config = dict(
    n_layer=11,
    d_model=320,
    n_head=5,
    n_kv_head=1,
    head_dim=64,
    d_mlp=768,
    vocab_size=25376,
    activation='swiglu',
    norm='rmsnorm',
    norm_place='pre',
    norm_eps=1e-05,
    positions='rope',
    rope_base=500000.0,
    rope_fraction=1.0,
    qk_norm=False,
    attn_scale=0.125,
    bias='none',
    tie_embeddings=False,
    parallel_block=False,
    init='normal',
    init_std_qkv=0.0294,
    init_std_o=0.0,
    init_std_up=0.0294,
    init_std_down=0.0,
    optimizer='muon_variant',
    lr=0.00796,
    lr_mult_o=3.0,
    beta1=0.93,
    lr_head=0.00578,
    grad_clip=2.0,
    warmup_steps=200,
    schedule='wsd',
    decay_fraction=0.758,
    decay_shape='linear',
    final_lr_fraction=0.0,
    batch_tokens=65536,
    seq_len=512,
    doc_mask=True,
    train_tokens=638900000,
    steps=9749,
    dataset='wikipedia_en',
)
Each number is 50 + 12 x the weight over the matrix's rms, rounded and kept within 0 to 99. Layers, rows and columns count from 0.

# layer 7 MLP down (transposed), 768x320, rms 0.0785, rows 434-439, columns 160-239
51 27 62 45 47 56 56 46 48 56 42 49 49 43 54 62 41 58 74 52 37 60 40 48 45 61 46 62 60 68 41 50 51 51 37 49 52 63 72 36 39 55 53 59 57 44 62 56 53 52 55 41 51 40 54 39 43 49 54 53 58 43 57 49 35 58 63 60 44 38 49 56 56 72 33 44 55 34 28 50
46 50 36 38 48 51 49 48 44 49 99 53 40 43 52 48 52 68 80 80 56 47 35 66 36 56 57 51 44 47 41 23 80 65 43 46 56 45 37 48 51 44 33 56 40 61 52 52 56 48 41 56 65 50 47 57 54 36 41 49 39 70 58 52 42 69 48 45 41 38 46 62 64 57 43 48 64 54 67 37
66 41 58 66 48 40 42 32 48 43 65 51 66 64 38 46 58 58 40 52 51 70 52 56 43 50 56 55 36 39 68 47 60 46 45 60 55 43 57 63 42 35 65 54 56 69 53 41 61 40 27 60 73 42 46 21 58 31 37 30 51 42 54 67 45 60 40 50 32 60 62 43 64 54 45 40 30 55 59 67
28 68 45 63 33 44 59 54 47 43 54 39 53 75 55 54 52 44 47 54 57 83 35 79 49 50 34 32 52 39 64 58 49 42 48 52 48 55 55 56 68 22 55 53 51 36 37 57 46 56 44 51 50 49 28 38 45 42 57 47 63 64 56 60 81 26 55 34 41 48 22 77 42 55 65 41 66 68 43 40
20 55 58 96 59 46 49 44 52 77 55 21 71 50 36 63 47 62 38 49 48 64 43 66 38 47 28 60 63 59 52 50 43 38 55 69 27 55 55 73 40 38 34 43 59 51 20 56 47 54 32 58 55 57 22 61 23 76 40 63 44 40 24 46 38 76 51 42 53 53 47 25 50 40 45 41 48 32 49 31
22 40 53 43 52 51 52 44 43 53 44 17 51 56 74 57 64 59 46 60 58 50 43 47 47 47 50 45 27 41 49 41 60 47 37 46 43 53 60 48 49 60 50 50 49 46 43 48 45 29 34 65 56 26 25 22 40 48 48 29 55 55 44 52 50 37 47 58 54 59 61 46 42 43 43 33 43 45 67 24
# layer 7 MLP gate, 768x320, rms 0.119, rows 435-440, columns 160-239
41 53 42 61 54 41 54 40 52 41 32 50 24 57 49 41 46 36 58 64 72 66 36 66 38 33 60 43 60 62 40 48 50 56 35 53 64 48 38 50 46 62 48 47 32 57 46 43 66 45 54 40 46 46 42 42 49 58 56 63 52 45 40 35 58 53 48 50 52 35 47 55 47 53 51 66 73 43 61 43
34 59 60 54 49 59 35 67 41 68 64 55 39 17 32 70 33 58 61 37 29 72 44 59 36 46 58 48 53 36 44 47 25 53 87 38 54 51 35 56 83 65 49 74 37 62 48 52 45 28 57 59 69 69 22 58 62 42 35 37 44 45 39 34 50 55 49 69 31 47 35 40 66 55 43 43 53 38 55 53
44 47 53 40 54 50 35 29 50 74 45 72 36 36 43 60 60 70 35 42 53 42 65 56 44 26 40 47 65 51 56 24 50 29 60 42 41 59 45 46 40 61 62 43 57 58 56 64 52 50 69 35 57 34 69 52 36 47 50 61 65 46 55 41 37 48 44 46 60 51 66 50 57 61 36 62 35 59 54 36
51 24 44 71 51 48 49 52 62 74 48 58 47 53 44 38 43 59 57 47 30 72 58 70 69 37 29 43 70 63 54 66 43 49 39 44 61 44 45 39 59 66 70 35 50 38 44 48 48 38 24 79 56 68 35 69 42 72 42 62 58 25 42 45 46 56 58 49 65 49 61 61 54 52 53 84 34 42 46 46
24 32 45 86 43 52 43 72 67 63 49 46 32 52 49 58 50 55 59 79 13 45 49 30 44 38 37 50 57 37 58 48 50 39 45 36 61 54 57 42 40 54 69 32 58 40 38 51 39 40 39 50 73 38 39 36 25 29 59 51 43 21 62 50 39 55 49 45 44 59 50 43 66 47 71 03 45 55 44 51
25 62 40 50 35 52 46 49 43 49 58 58 45 47 40 67 35 41 37 50 50 44 50 46 55 55 64 34 66 53 54 56 47 40 61 55 51 52 45 75 47 59 29 58 50 60 45 60 44 47 40 66 60 49 31 72 64 49 34 56 60 27 55 71 32 46 72 63 39 52 43 66 46 75 35 66 57 49 37 57
# layer 7 MLP up, 768x320, rms 0.129, rows 435-439, columns 160-239
24 52 43 58 48 58 48 70 63 55 66 44 72 35 51 57 54 37 55 42 44 39 61 31 72 70 52 34 59 33 54 52 67 20 53 54 46 57 39 51 56 34 46 35 54 61 50 59 60 74 58 49 63 42 20 42 53 57 56 66 43 39 32 38 56 74 55 51 64 53 40 67 53 66 60 46 53 73 50 61
53 51 66 45 24 54 49 55 58 44 49 59 54 40 52 41 22 60 42 49 60 70 35 39 46 56 47 25 48 30 56 51 56 48 75 56 43 51 46 30 49 37 65 67 55 58 64 47 62 54 32 48 58 52 67 69 38 60 68 34 36 59 47 42 47 37 58 40 23 39 48 66 54 60 58 78 51 47 44 48
47 39 36 51 64 42 45 40 36 65 56 51 82 46 69 37 92 58 52 48 35 47 54 53 58 62 41 55 43 59 63 53 42 45 64 54 54 59 58 39 38 53 50 43 55 27 53 57 31 55 62 51 48 46 57 51 52 45 71 46 55 43 63 49 40 42 50 36 55 57 51 68 59 39 54 54 40 70 65 52
56 66 43 71 63 59 67 60 49 69 30 48 63 59 54 40 60 55 38 52 41 69 55 44 49 66 73 56 71 42 73 42 54 46 66 42 21 32 58 34 53 60 51 43 66 40 55 59 76 54 35 62 77 57 44 50 34 50 54 70 55 42 50 53 53 58 53 48 40 61 61 57 57 60 44 58 73 62 75 35
68 54 43 52 26 18 51 47 51 40 56 59 42 50 39 52 30 28 45 31 58 51 58 46 58 68 41 38 55 48 57 45 28 32 56 52 70 65 63 67 58 44 62 21 46 51 68 39 60 58 61 64 35 37 37 45 58 55 41 73 58 69 47 62 46 29 41 61 32 52 43 44 49 68 51 64 25 36 77 50